config = dict(
    init='trunc',
    init_std_up=0.0307,
    beta1=0.95,
    schedule='wsd',
)
Each number is 128 + 32 x the weight over its row's rms, rounded and kept within 0 to 255. Layers, rows and columns count from 0. Numbers have three digits each. The size before them is the row's rms in percent of the matrix's.

# layer 9 MLP up, 1024x384, rms 0.145, rows 374-467, columns 96-143
106:155115088142151131104116147178158154080113135080102116079121100085157161140159096156141053116139143133166123125122179155113156068130105079123125
102:113155106118122097104104161087114096115126140090070121114157094043126091098114174157108154117146090140012130161136097101185113072102091109111135
100:112148104140143104115099120097080127101088125111138167101132118190135160134100104126094097173118138101121127053185149077099176137139109129109121
104:098105122162172137130132166130110160159126105169109105137160182121163110101158165108109180182143147100149146188123136114186133129160181138169170
099:150140099036124137118142132128139108128082142100166145189172127146124185067200115152101099117139058143107064086149157139112087151142130092132114
091:186102114173105156130119087129130108072157144085080134198079089144114130109081117091128090102121115147124139174121130105094093095171124110080123
091:155135110065113117130159136145113126198131131143140111163101154115114087182139107124139100118113080196129147182053152197128133071110106092172059
097:210113134144148157114093117156124118110176102165118168147065058134157078108113152133109161053076118112148178088164138145091054098128166126083142
091:102122134110073142102168128092175157134106073143091120097118142180160103114112187166148192173117130085111158159133132145094093097077126118145115
108:137150142133105209105149167098168122106149093083097067121112159132107185149102150143123122126158133142103148162101164124131116120067096134131136
095:098049154122143120116121174140175144172067117135137094129111149149173146159131097126094118110108132102121115110137115164067061140153084108105127
106:167095106125158141136084112041115133116143114138144098243109104091180161146115133186124137102123142080172171138102191172139086148133144084141107
103:119130139178129098132136159117141132080082143139161175179129152134061103134200096157148145127131083163103102134110087098104050106157107137108146
100:102077171182094088244121124105112155129118171095130145090127149147170097093166140167168136212100108121126140114093153125126120165114100139067106
106:153119125178170224081149172079201166141207101092078147164145143115108183134140110100091083118152170131139105070122176169158094190128140108134073
103:153148116097152160137123201142109120151133137126136159162140150097082188110123133107097160139164121148137058081093120138159075168142154139078125
103:091115100105168131092107113109130174136105151185141069118176175112121125071135146124169137135109143174151137112148163143200158074110121114020141
099:045112171087120139069109082147088135103135144142100129175099128183109104104049167131138078123106160230120122166130158088067132098146166112150169
101:155103149146124152164111136091136216095180140123109168147135141134120170141060134159217107168096130103151109155070143108133116042146078142086186
089:114146165162186135125097089151134146105065087141104119160136097160154092154096105111114110116164109202191122154140094141135087152122218148077084
103:115169155128162163179117128129088115106146132128071174156116101112125105146121169163156106170138132122144090128166097156183066122146116151110162
111:125133181130150135092101164121134129161137096149093165124105157129020110106131051056107100149142182143087159157081176099123150119114193152167178
100:151160122133126159153161152137145124161161093080187138047107147064096138202165084158148158122116177148196104084103079128083053124103117061133088
101:109141170085165153114123186134102093150128083135132154112106156115171157162103081189117084196162110151128073095096116157105110128164181105163120
090:121167154157063144129112174147129127155132092148159133164114161139165124136140164106103138101135127146129105160156138164136079126148151177102070
092:145141110111084155138116165172128102121120212118131141129122129137103107105094162158144107147173128158116133077177126176175097153139157102119090
100:080134165115112163089168099138163147075113119166153154102116163128082136084121116076133091089136142138115126150130114131073125122110106169117135
107:075173132215168125082201126192165113132116161078176131103105088161074064171160173074121067075099113116068103135138097148100116110099118099146154
101:144093157118155111098149118149121051196155095158062152105126076106115125198174174072120170130126112107171071115119111118130143177050148146101165
104:106140137086106090127121082205098114146130151140144221164099076147073129073122120100082141160125097114093187119162084114131160140116141192172127
100:106156141141170150067154105116113175096163090151132133127100107150140171172087133119135108119095123099133140138153137147134145220192098137138036
107:141077198137119132085153106101153136097186163107084140121159092155098175126126115209126132123080130140130169091101079106103095090095098139137132
097:070115074162195146147099124112112105133183121138068175144141128099186050210161161150124092144118155108064094116116164138113130132094159110156082
100:121065152162171195137135180181174111125107136118122089164167126129126154111065119146174104170106114110167079111141125097095109138150167116125105
097:167089128163118150088128147119157064129158145125123130142154086129199109152048162100104111094084080075092134075161140153130138122157103146097150
104:138167131148103132105137135087127118190150114160085142109118130114144165158120139139103115117141124129135111133156182200082146157151115080119097
105:088106106182082131152119138093108155121138106119136108087129103157117126099109195107080125144085131168135127154113123123138179130126076119108154
097:153126113162135199130084138137141185123126207188099086138065095219130090132103127121138089120072097098096120141133130084160180135126084147151114
101:121187115160120138178139104135120116126140215113132099133121127188121165091119158169108131142138229129040113133091193174117150154180138147158151
098:135156076116062103125135062135103175155107078090169120111122143082097128090051131073120128149142109098116152151116117168151135082146047093093134
104:122111140163141104106114140166179119090117130124100122102100117136090115129118102063162182165083170135112096103147118083133125153137095158087065
101:124158042094093102114164192131137114091148128133122117097155195100114172167144171097142124073168125157123141174128106091142211159177121149127151
101:124144156109122121113162136106099132172136158194155146172158097128121099124101104121142142116056186151128113125158141110099103134085089117147195
103:110162153142096127172077136132187095170140136086182123117138132140158158080075089135135220131140151063069115137140113180126172137140137130158136
093:101148141144116201123102164119177148103187176126078096108132136154090103119128126127138115141097095112110109120086123118131069091086059130130107
098:095119151131157213110149125118093151116100170074125181101152159133176109111141070135082139067145104112084138109109065135113122150215153174082129
098:105099105123161113111085106158110192121134191139138186166175050057109164107104134111108067121156170164120119143125154131057122157165168089119168
102:148123080073152089116236129196129082114116139085106137166149136127164062118135161121114128121091132163169125119160086141049094157151125152130154
100:062127136114168089136091082099134154110136117146157140114103111159135096093101105126097112100127121108135098122093136165144085128140137096121123
099:076118093133045135111121157126148112149152128059085075179157063192100167154142093147122114115152072076138103117150111166111107099105076100170100
098:131138145117077101058089193122098096140136081134117157103112089140124060100192077104174153127155155179113091170076140092136094086091074116133101
099:093146141133113178069159126112107104110132135122118101162111156134135121174168155090097099121148092094127170096098136114163128122143161122097092
101:122097126131130136109132090121146124121092054118132089148136212093185157123132043139121072127121103101176162108173095107118090103069132122085055
102:104150098159119110136114077164202121180154158184127150131180122142102099163138141170157107167141089117111172138089092068114097112103168125139146
101:111109155149112102163189172132112130161102170165153081161185078175187182135176189159190159120090103188161125145054088095157174143145194143131141
098:169148103122125130101133074125173230105162141130133132119120135116114180129162172118114138139156100139159173095088092093089083133121157154091139
102:141142160154139110166102093159164173166125097197147107148112109135132116115116175078132110144141103206095095070101112096135120199109136130109113
091:101157216135070133125115080074139097171112108104165130121139099207122127151148116135168109130085124075097152102184128127153126071175163063124129
089:083116143129123189102084117129152108081108127163158139090056110113148189093175146093121114069095163129103148124078094160169158136180137105069121
099:123136078146102101127114159121171084104086147063146106102115119159121152168135117153165097107112103149162127165095166128139126115104085145124074
097:102165130069160146144120122155095125135123114157169108156118131145134135088153129152108161132103141133119145110120102093188116081124160123146164
094:135148036162090092123120114175146116121207102100076079119155144099160133165119095189127150136157122094108139104069130134161112159077086118134164
099:161148187118148176150149160140164126199139143133140106119124135113090105120102136124103115126118145088122136146186105170079119131146099114141122
096:102135117123133117159108109149142079193144181119127122070166144178227120152168180106097145128110142165174135126088131116157139102065140145135158
094:160104222134081114141118120177162088119120134115052115084152103202158108109097096071084146084123120135188168154099076071189158135105098145114135
101:158119136156164064138103157197141168135105157109097102093113153183140140168178092113162099113185107156142089120117107048078104162122170159200138
103:182125126104091103163157147130126103100119186168103127106116101051127149141178176137125089178163089147180147093144141125107141138136089088126164
101:085128118081060149127137160106160120107052138177099094115128106142179171128148111108129145101154138125149135193113127212097073114127041121128148
101:119069135139173121178126105075070143152098147147095091142085117129169066103146147120141122129161075114207163179136177159136157159163068151115108
098:126098155125166140094125167117181170143122129152129144132104101101115203094095180140138103071158170157108126161116154193150177138109144132081160
100:129101094154138159084101120112157160175126154165134135090114133075067154164124164124091172113076109133038116164111137117135198100122103127123136
099:058091139085116116080101141123077136154098109148119174110126112085109090163069098101131096092134085157096076148156063104155096102144107111105133
098:154166125161113156089109104160091158112100085110114122151176128106127115122204076124129128160111109171116083130041179103152126149157083125161154
108:094134079118162099169123165113136114166057151122148105066144126146138159114155153099104058187155123092041138120170093176086174118096118148100126
122:123105094151070096092133122139125111148137121143139148113146106128164150101119107164132148189094140169184124145095087154122175121086134144101135
103:119115136150173159076179163105166076128116112106111126115077069110130127132159135133099115155148102042130122125125115068126125141147122054149094
107:126101110160187084135110137152115176207130127183147099123110138098194143134169163085178147127174116162138128111120161131101088180109092092147128
104:104136098196152158102099141128121094109083100136150160161119151126146161128144147092141084068089094131096162087161147128162117164197172158094163
096:135083151140106123109051127147173073121116081124093200127157108188127161105098143148104181102176130139137138076115163177127111131117132120112135
104:097107131158170123150121148093116103131114135147143100075152142157080144157182144075156153172078125084083143096122176112095181173148139137180053
102:124097145105138122179092177080164144178138147128131120085157094156127108161079121130107132108136172117135132107118139123080148144119149050200154
091:093173136095119133108132070085111158110152115092148093138161121117121126062149101090178145081074145177159122161140136047096127138060144143111123
098:153188110120150129148107140124115151124121109125137143072181136110150160060080126111114197137106138165152179119217099114068065161067111125150113
096:111130099110055156106134132123150133095101136096147132090130138105045093168132152141144140128090157140161141153122155117080105186155115112129091
107:069095150125107160121131106156122192135108110120091206144180127099163140132154102161103127114119096086157134125145126160124075104091159131139075
102:105151174159173090105154138130130194115123170089148131118117123100150166165133147103094131117141131138140143121115073189171121114152119101109128
102:153070110132157114130110232113116126109136083111106144196136170137137144127145147156148174127115108156097153075112135199120112113140145145125143
103:120087190142138068127110133149086145148143085144171137141132142165164130098138120130122077086084165157090118120133088093138179180092101099148138
098:130129155094109108100115133150157140069122105139132157130155094147137124162130094101117139157168081079170087106141064108151083114100118109182114
101:125101178123152152118145107138128124164143155151128047101117147146146119118136115132114144084122126063198148157173143066127120142101165132113091
099:154158114138026103128135120141145135209106169113077120088138169141154155133172164088109167118121129155134113099115217158117141080143101184095124
099:200113154158166084157106142115102190154117158142134205118120147108166173123085109108111123124173194143152173117121124118059131096107128117121147
098:121114077137093116150097113115143099107113173156156105119081092104104181205101163167147132143119091114166096177137085094149148149124121118075144
099:155161101089156143204126135147148124110143114214110093153133114141131086061144144137161106157136120152158147143145084130191146159127143160092145
# layer 9 MLP down (transposed), 1024x384, rms 0.116, rows 374-467, columns 96-143
104:145081123136148076134092121113112157090090082148165106157089151071095114156156091154177100136169191130127111125159155067130138106114110149084168
100:134142159125101108166139142147061145165119129168109175123148095115092162132086112129123113141125118154171074139102172183099147116104094092146164
102:131131148132149064097126109131090086137076098155160194103117164109173126077128093073078156135099146162142114108176139096201199071102182151109115
099:122090157140120124137140119148110095098095107115173101172131131122101166104171109093070107156087114110107090084099165095120170157144071132129115
099:153112111116159143084165089132083141144109132132126141107140126154147159120139164144090095141143095104182147100169176156110134158129124098087135
097:079061102099138089178087151101139169175098109117172064099168181158122121138159162151103145076126165101117098082147142152147153101164170097159125
095:118124099155153130075093107148161115124113112114147165122122139114101140154097171163158093120140148149157130159097110162076161114108095108128183
099:153103123108058164108158146144090178114119146115149122135099097153143135179102094117184169099132161151101056125113230112132171146137175192136095
095:112167141140124121128110171129079107146120123160126135101103087106162115198141103147138127104117127115159093114067131133116139170111136087134108
110:150149071109151166114132118130095162109135098133133160164152090207148112182100094151172115130090175123056095172093106047137082173091102116093173
097:120135145117123148075125134132151166102173117121156159069103145121135065192140080169114168107151111175113110059155179123087142148117145122146104
095:148093144150170138068122148152096147172125104171167157097120095107179139104120139106123170182130180120128200099111120088106039064178142138122180
099:149150104101096125079121151140132112140168162124113121061149110162136144187154118094096104139119108119065138109098110115147130103140197138155091
099:133041107078073099105122100101169120144171098125117140160118120178153105176106085114103160156155106146125122167157110142130064201146087049125050
101:050100113092150133131128118170146130152177090171148153080139147093145186145097122152161089150158085163169129113117200049077092147091108126171141
096:093120124228106140120111140149102164098132087134154099134202095121148122165149178170101120127125104138154145135113150119176127124139101142124095
104:160097105151142113168131066160116132089086162096142087140126147089126094162097209115178118098134113127067157157149097116125142105114119138169078
100:128112159100088121160161148124162115107132117129134116102211107120132122146132133067173087046161146167096131140091121137200134104151161125111184
104:091170148126135161169142093178101145071101085067107122109149110159135115194098164111126115135123116128135159147138142138113160131083082111158181
092:148145150135122107144113114121211116097122152109117168144163105128093172123184146128182118158131142140158111139112094084126127147151162103133142
102:117155156138110105140110153066123116165136140155152178122148100092132133116170107062125165114140076179078115137167132138047158167163177094169151
104:199134115152127100090157156149178124093204146150075130158215093112125163111141069137127122110134119106126108154104167138132120187123127126137120
100:103187108133138137151097193143181171228128134107112148087189125122088073127073167090096222103128150111099101107132122167086152081143103113141115
101:145095104089127135044131155100148139141142109187142166128075192122121152148149119168142162140163121165089116134115128129079142119145103095119056
103:117128114147131129133160068112150098148134094166144135138133144172117098151102123087132164092227096076255136153122083128111114097141109172084110
096:191194130193141159107070081121077145145097135078179127139136171124128134126166144105128099123183127157171126133065154114182126191133140144139109
104:130133196123161147123118181172115104092154113076099068094134061138144145072134105147142159142134076107093122147120139093057132117112089189114041
103:156122154064156148139184131121104093179118151122137138103105123143107084094135108110121111076140098118114148086101134157151110155079113066164137
097:126160117087116122124117142158164144160118151128129130143112134131104101098147139115099167092063120159096169143206127124093158121155106152129173
104:127126210159145132130157148138160166126089164087137137114130075134165181239153189070110137137133095080094109160098079118108100093156137141137169
099:140120117077153067177171084105036166089127143105179107137109059063104126100107120149147153119141143207117080141136139096157098137089119104170140
106:145150096216180152105124154140160150141131096108155121075111071127111133106152185107165115098156166172166190086104151115135143151148130125113160
090:101075106081101129129171170120077147075138101104120165103116123126150147110079115111163152150145173120095107160075103147142109143057139124145173
097:173074177089079158165133164141101118158121167140174151132138099084109091146168145095113157164163159174093074109175130124148181145074102136167133
106:113118195096119176138203139111173145105085115130119171145092184110091145095158110059152172131086113149000120166127119085149101082041142149131159
101:046128073124096152163174141069104202132142097147104096129148141128120050133082078115108099088073144154143083118120111090111112159083120109134127
104:103155084140167123132124163094145088129088182215110127146119083180144085139058122109151079147076082115167139074099160092104142135124147081092168
102:077092070108044145147068080090206061121106188193073139077088143156104099126088112073123142078159158142156101118100174084129096059106154121081097
095:136122181164120079095098127115144110138145158106102148138087181138110163215203073062134144133145099161174088155203036092173126124139108137092120
100:138124149142125142074122114136128133130124160130140067117109188125104105134133156169105101155163142179148102149089186169147115098121113155114094
102:163129109122015201134140197156124116164136116117190113166132155156153132174145106166128154134143211099157135162150155146160126116127180090099131
099:100079101114135119136093143147142125115223103128214109176146088125134097117090130175131141142146144094036113127087115191131100105122127118134163
095:160142171149162084126153106164123154105150117155171160156110085127209127175068121161094112160116108141081071109130143137140133113139158098069116
097:149126113116159168081119108157157115095121104116108169130148122148142117119138086107106154114120163170111176086132168118149164148111119134144113
098:111074061097139162159147105162085153137116143118142179081144124113104228094122063129141134132163139129095099113162124137133141102117152122141101
102:155183131085205107154081105104111128071140111144140120128162098135090146116092079143134162147142100119107155089145139093115145148160113130141134
105:172158094105129143171086100166144183113226155126115136156145093171066151159110165122097130181124150119118120097102138102044170123179163101112128
094:149120155128108121133115176109098173184173134109144177135095153164074127139127089144107154193180135097120103093082193128098123150117129100128151
090:103112105114095143154088085114164097116118094196166109189116168136108177164109095108113159117165141176112074127138145126098145131097136151102125
102:139221141209120089078091130129114096126159157120114129115144124078126171140159145125193081096160145076159124120122139151114123140079155180102140
101:154110059122077143095062129183182068146141141114132113116146093169125122141077120205153201122148183056110121191086103147152151166067121138132136
102:061134152111118174120174112145087099125195125164150118097082099130129135097181203123151097110160145132137161104094122085149096144135133048125124
101:088148176083106100157131094142101154130124127096173144154126139190167061126169103161185108146128143125076119086157151150155122092143106122148130
104:169114091076125163133125080122126090089056129086199119122150119132136078174127131077173120103126096153105149131075115151129144106084118100118161
105:131104151159136082135140119166108094111131084110130111167129126171190122183162159072133137147141132112125105119063092162143155146134117106136119
097:101180104107183141144067068101204164155132138086185151109110129121094076139120079154117148157163102129157151109143129080114141117112165128127147
092:132163095087157064153179153134114176127085120122127136121121163143124112164123138200072150108115148131186156147130159130155125148119122105126154
101:179171130171176142107056137131149080154165093151140124111103101130178171117108092107132098147129120121061112132120095119169059120154140139077113
094:151183147074134078199157133157112110109108095138131119119136106154148080169085056167163146068126123137139094154115146148133104159138118094140152
102:145092126117107087088232108111124112168198154132069125106129108124138091088100160156105099139125151099041183138138130149138126154130097187120139
098:142107148135171174109180157146128156066172191104123189115209117109153146116198120160160149133130207105131144150155172122133103076171147123172083
097:135115110163139121155178118173099144173086142138118156196150159178080094132163187165098105086123135174049153117113160128161119051124132199085142
106:140167116140116123132088123112076096125142115175111102128172122158092106145150209177098206083080142112100121144083156205116196140106141056117112
095:114114032098138113112120126112134111132149097139130104141135140058080154143153125135152121183139135095068116164134137134093098129117151130127162
105:129095108166144125046087158062149128099162119101121146133121082130098165175160137082130102156155075130151128118119108084061119138155139117151165
108:133140180164105108111116119050124115116115147105156172180128052129147115178128088149071151140139116126063103106129100132122189137150118175102136
091:144115063115108157136131165141154106134150131125079153148178121114161161144146173087072107098114141099081173126081146119087106092139112156147090
102:120070096173125138140172087137106152116089157108143111096149131113140106148113131051188129136128125140039108083118207096116116123149143123150114
101:121115149109160090143159122144064182106132112098200169099092102088124185107089212190192132118082149161198135167092124142170162159103094123095084
101:104093127121154128113098110115139111136149155092174131099173025130223106105098098111132136144163101116142110185048155109131114078137081133117052
100:142198164134174097155089116109132108102126132118155102146174090135112133125180107121157156127135166107162105172152120096097101166171112121143115
100:159151135136061122126173124097173077168089140134113080129102189125094165081175129068137098171132144113155084118168131133098119094169118171073176
099:146103158152115094164115175104147045116189177126109175140121131086101190134120104179176068161110139161102125074122097172129080178069108122125137
102:126173082113081155111115179139137132129162123173144130139116203134144127137126144112104143094139112112069118100133099098146179151129085120166138
095:133165110193148163082138087178162106114122080185115141181087125135107141096081124083106145146159107142067126067155143120119160113177122097146115
097:066128150104147081151139127142096177147105106133136141156175147149098133180191088122165146115125127084168120154156117105157226134116134096145094
106:162137130167130134134135116092162129125116113112083138106114129156100162153096109140099149080068167076126131118120105174097086117121084159117141
103:128142165116176115149117164063083145127082132128147124100150127159121112136135131148105112096134179172132112121150110151110162117123098088127111
100:174110172142127130128088126139098154058111128083156117107093112123144157099119071116121169102161131117179099065210118156129117169134135102140123
099:127124127137138133115137120173062146138080092110089139088055131106111065096153109108163186097080150124148097121146123110077167133094168145153084
100:073092138071129196147041152117105072124173158164087139128178096111177129107136124150113117084138131142136130115207098108114172085135157091172091
091:125152152097125143186083056167139153077155116104177102066060124158114084108127093144134129176111098181066161120102158166127152097115129164148127
096:069151100107137143100127149125102086097123125074119126177104164113078127128128081097117094150095148127091078159101136138129091104115117178180143
100:123105149113087128082109134095166070109054151121156166113072130163138101137106132094174113176149166073025107103113117088114155108117165085107114
102:107111134093149178066150074103110180163106132107111145135136182134131172121134127161076159077077129093129157101121143240181181129093134128179162
101:126128161087116129152166130165132087184119171128099155086127147189189084133105130118138145112201157087154149186115112154131143143132115092077128
100:139146132165137123130066158144158116160122100147191091135154061135171089143186137086097188189077115105117115125074149081114107151120114125171080
102:154146117066153106110196141167147107117118120115108169083148123102067186108089137127152153145127193149053134125132131114128130166064183126135100
099:137081166167165166170151125137109134115145120178144105119097147122073154169153165134196131118083150142155119094150110136122139162181115112086125
103:135117226108159094164111123186208062125122086087059128120074095156081131114110170121114153141095170144109120120166110162150055123134140142130149
102:142095112146125115081113159148131122089144095150143178109039178117170123182128162093155147103158175198145059107126112128144122123089127140134094
106:128149163078154110208173170109124123137151133135085135134132131143084113077194124110050113126149137142181103123143137112153142090108114153146076
103:144181108154146173145110119209102195142075143125122088092117169134132147091094169129131089151120140109190099148169132075110152116148128129088145
100:087102052124141102142086119200060107150148141122112124076120106156167088154161155169157083172107130146198122164130065167087137169157113118154121
# layer 9 MLP gate, 1024x384, rms 0.137, rows 375-468, columns 96-143
102:142129116198134109099185123173110125116103079119115079098103134122094130132126132106160165149124136152141058158134120113113111129115115141168150
101:067112083141106110107048150107113125084162140091136100088139100112066092131132122166122124105151107161108115149138158124146147196149094153162127
102:131154118118164136121202164113123155104110090135144112130121046151177057097050116116130155153206120112114118096164142146134163126097120092115132
097:166112122142184183093164167171170116153101099093098113142076100137123107167187122125139160083155188087137126199144090140132143158131115175162115
096:129120117158137206125099161076136096115142112133123130118149082106106227077137141108135154140114171094128113177134164099135120125162128154133162
094:162066116114159105108142141126128138154128154102067116143146118152119132109172151154120064077065122114101068156090125207155163080122167171156142
095:178060068156141108109115143110131101161097146170128189114142077104191137095155116141148154111061165077099175111106126135171082138108114133087158
095:143151077100123139086146089119159169088186093053091130123127105175182111134149134130112178125118083100098138136127174129155126146077134135115102
102:117102140120124106167116145141151141137187119120178170069174137125110143141112127116169112119145159147162105143084094129101108094139095122102020
091:098138122097106112118107141102149165171111096137142136133120141120157178128099150140137153093130119084048189122133095040112134098081178094125163
105:203109156139125176173092128120116108212128084170172203112109154132135153216174132134161115121104135137103114129150062138075127204161141097194090
107:187142198115095130156090126147128119167172072103146097141141118150182130149106127133100136127123137145101118115148166127125213162153135089107155
101:120129165132129114117132093117200139118122113136114142132112168088101117117098150101152079169102132170120145134142116176165167128161103137157152
105:071103167159091175113214138136124124074155117149121155141084174110130084163146082167127128098198082140108101034100147081124104099101171116124127
099:139102072151136109112185124073168102152072101143143130085162140126146086115085153127136117170122089095096087079123127160132122127132111131131098
104:117123101159176172179122137163161154134127169189136106116181095126181135097153132120093136121172100156142129079139091151168122081116085129098117
099:133082161108144185171151123115139118154147109112119118129136132156120185084094139112168156152099079124115154128112100166142149121177186162139153
108:069122121134138179114060112193102143155082119121105111165191170148097169123159126131134055129134106089110177129121107103077164137150111150114104
094:120151116123122117159174153189139114067126109101164158097137143163089118102147100066047139098079119151172133117138115147116109092113186112071055
101:112152135182112164121126140021150119177063112110122104169123162116178134108096113146138124139099094135135112086159136124107075113127118075173085
110:100125119163154116070126144104134141120080125105149123182189124194169135097124122113062122106143072110108148158183111097092104102152157121110145
098:120147110151156153111070141140102163081118137146152168130047185169193165106130117118073178094158214116121112149151096198088120138144085109184143
100:069135150155105195145102175141156111082126099056147151112110130153103118115101094108112139147220156105077104103108098082151062122087204113160069
098:088129145120085137141135100153118113062082145128123102121186110100131126120071095119154098169080110147132107145196087119072144056110091127146103
094:064086116147085116045119086104131118109157083148055097125140153135098134170093109070135125077075114139111102130116174114124159145089102146104098
105:170089159096174155190145121103181135134119108165090193092207089141080141171112110140142088121171108115087168124120127043109116116144138117139167
100:133109109067152124156081097098155105089160094145084165188158110153179206070081132143132134114158098145131156117115151127095151139118103186071145
093:147162125147108118093087178163188160126098125125241206098151142156119135084139099111100133113127176132161093044107102125070046173160112156103195
096:114118186120137141105136126018111159179159075155107146076122191132119115095182055152178173149133126197108078152089119174154159143129117122133112
102:068146117144085088145168075092168115091087091091120148090096077120030129102084085141095137157203108171108113156130156167109124137128082101118133
101:094077112103144152101089200098140150124142117128117059101119134124150195133113212173122086104111087124128130137135158124141149137135139120134141
095:141106114120116158108082131160135108109122101158092135146086089141101142084115178144126112130113097113078148112158139154017147077169073129145085
097:107097126131154154103129090112137121077166117125169110119119172090150140196069133137107146223112083171158134185154136121124119124147122101149115
098:138149121162174119059072109090201072122100144144148129149155058116090103129118137088071158089098128088081051092131102114103106110132123084067154
104:084136146127152180146152120110216127121147119093186189157108099147114093097109118103105143087082146148151101173080097123126112108083149129152124
096:168102140152137110114108152209179087140121114103124105156129099164097112134088149129179069120208141117051163167137111144097108136094190125094091
100:170074165141152134117116137102107116168108129147128195214138130137116059127083142113097119078121139142160135155158125165110102133116135146119164
096:105135071074127149178130117112123129122111118118119207104127156148124105099090160111149158166080109108079114065159110060137110147091113099066141
107:141088154115145162124120115130179125098141112152101130202117091103137141125111082138104196116163156180121113115152170075108151151110117135107116
099:155105156098056142133072159118054121174141102044166082159149174139154137022137130135070167143080119141177119136144092153105111109106166147118139
101:145051096129125116158155133142167061090183168125166113114069101133111140140083210144150158087155138094085168182055140155122172116195164161132161
097:130059133137129116082118155130117087186155151060129146142117129127110130171158097162059086136086145097135106162176077147158126126144171128067105
103:142119109106155138074162112145144091157151080154175114148169146105153151141108122160131105150129130132150100114134146049104068122122102109166096
096:083122074153158120182145065176128150156143151150162107127177154135106202178110138104160091175182136144153095107067108142129188154116126135104127
102:136131117103191131070158075149166118115114086157170101111074105149092163113070133095145111149140140134072203184107192116118116119158166105143142
100:106047130169132151151128175113107135117130158089117094182138091064119118136144118087172105117144140127067135226165207156146216030137122128141087
100:116130111055142103122168079084168098110148114144140122163074081158073137075125150117094092138129175149131110161194093132082054109154115134159099
100:121124112138102135124109131070052131154133096117142130104114071079129104117116121113171145113111101110151129123114103107076132214133150127126144
105:090181135142148125126068154144127172081167146155106174106112066099087149123145160093092118220119118089113137115112127159125104192131086076104110
100:149119108162152147101144135116150161144169109097149142093073144147121055132138102051154115107105168154076133119110139107048073118067063159120160
096:171107140098116108111098091117133163127120142164104146145133101122167109197110127129119103094114160052125158099096103089147186111148107075126107
100:130158101102168117151128109081206112148121121169132083137158090128114151198063116121130091176064107147118134087160121139140133113187097173090120
098:110150146131103098081174089089145196119146084092176162125087111132083063092104103123116106141144149163085160111118194153091085063097172075171120
105:123112141125112124147167130155116162064162172145080152121079135121092123086047055136125139202144096122127127098159151097167164128120182142148104
097:101149140105148100125162169212159132163093105131096166110110128078114120159093124163139103071166079038080071138084104082148148092160150114093098
096:065089113130143115128102088093190182120144164097124152165117127099138229130094091149102126084158153088088104133152131139162130125137050140189103
100:148076171141182141103109105068099123121067121171107202145087102165182117115144174128117108174064105056104175155021100142126133103136137126074188
098:132155130146137107089126055129143067083137128063204143167115131157146130104185131127136060145172132119137101137107131143119139028104122059101187
103:130149111148153126141123154131157142104115108127145154163048154158112141122070129122115147121188161162124096112142132200173184105151135166125146
094:084157110061109142137104115115153146119044167132174138120143165154138131153138156116123054132141154144077100096075176146142168105148139124096106
102:177122141159190166103173158146114137126143142128106163157083117179142080163136117158111125142144121174060115166049144099151110086127114134159101
101:125121125103078107135138155143201132123134078085142126129080105154134145140145159108098097129126150087123139080140122070154122169129140133107089
104:112155130144096133132130190164122163084103154165166124102152156144089126117144126129115158138160118162065150099116138102112131151078129137191093
096:172130110185126055100115109090147088143157121162167151121152173100128143126128121104123090136172145092076129128103130127140091122157148141161130
100:137124103046144120109192094031122109093128110170088122176123139034089138142127111098143100117139119068148105149106146152122122133096113075122170
103:126119129106188129153130132190087121109115124110108051120180112163118166098163172106086128130153161153127145156108122156179112108121113112132152
102:154150109192102111099143132149178136120109058113132134127133098093139107109111178114136152087168161130094076148138111079135112143134136144102118
100:131141094143179116114149159141155117120055128082157152117068108183189122124106235133099112112143179089165149138133150183137123159156134158124176
097:111064181205109105143097139149232124065126126107119088124043095140132095122080097148160117154093184081118183103116106194182107126079168142180157
098:087133125105103192112136109149115142080137094118136170106160192162142088088119094116148120104204150141098117071144082138119147101142114078082106
102:082100140135099121136119132148123077162124097155199122087116142152185136117142196149144114170166160105103153106086097130148143133096121114148126
093:085134149130155170151088074068180135109151167097134044118078107156132102115095100155153146093173152199130149197110122198097198096119141136071179
102:106187184144213133099177122166128131055188101132074144220174103150089120106116152158178169104115139143101066139127164047128155186174106082187089
121:099096076137130173110138144169128158181145111122041158106109160160130228073117119120094130062155180153082172182095134037078118140215124098117163
103:160115109132129181143112105145091155146168161134121143142128096114161163109129160113151179098110174087081103131133092178140123081083141169123150
110:096204125098121058100132114127092137165114172113063184114146245159077102135081147122074154092147156128108156139123098117136175104182143113129132
102:067166135133121119105130095139141074121122117125165119102112145094146139107142133112123194114116079126152165137142143132131113164145172094127183
096:066068177121136126140172130122168096134075108151151109124139124111148166155136165105136133088116069039132150099184180146154103210154127129122136
102:077139130096083113108185099142110137148144111117107196089136167122130193139117088199139076132150178050150072134068076168180119117185124102156140
095:155147098170155165153138167146154122122140097125121086114151130112109089111115146181145142137045122122129136065148123116140089119120134158156199
088:137161086111179122089198140129157134120154172082123152118164118097112123090178105158156125116110114150175103109108150143088071091070169109175129
093:096131035160098162116178114115135129166137106121198116165141131114134116074166095170122180086134148150068099160142187127145121142148100131108079
096:169154163132084165095132131107130121161134149191160114144152143150103145135128143107083114080149107056123144167088149157140105105098180111156146
105:126164120144137138136119158115112068096133132139100140107142157160104131096147152105166108121143121123107098092158237148091171113160091161122151
102:083096111145120120114122119132151141117145151148211168131123077081101112087167124137109103173105110140131117077124140146145123109102160166125147
100:149128136181196086179117180137153116089143094127101076141115182126160124093129141143094120103157118166161073029155120108160084140116101175105163
101:164142130084196155139117130100149209104177151091127111102154105082196107121134165142050123138131127176125137181086130104193122109089119131086145
096:112111151072138108147139102109119050172084117125081133159146118096156095140127174160169124093142166119155053145112121063125107149155125159128121
105:103120101131137151127185196155103178108122128165116149133151102086118135108163085140136180188098131149161110097144112120170127139201167124127096
100:156139206158144121150098121120202161175103157134135164121060101141188136072090130147152132162122162143126125161148100148112132137150173196101120
100:098140129120132068102137086134085112095121150155139080190131060174158174101191055150093106125129153095118113152129131109159156143141117124154173
098:072133131137125141165129125114211134116144114129086145151117112156112107063153135158101118160179135134202118097108123135103147106145139139179090
107:126153083125124146152139096092078107128125121165130078141193088130118174070109164125140125120147096104135090163147116112138226094152106195164162
097:136172119134170166124102147163121126080155183162148122097088078203097052092164104113166196102171138108067113058117152110092103104102124126099126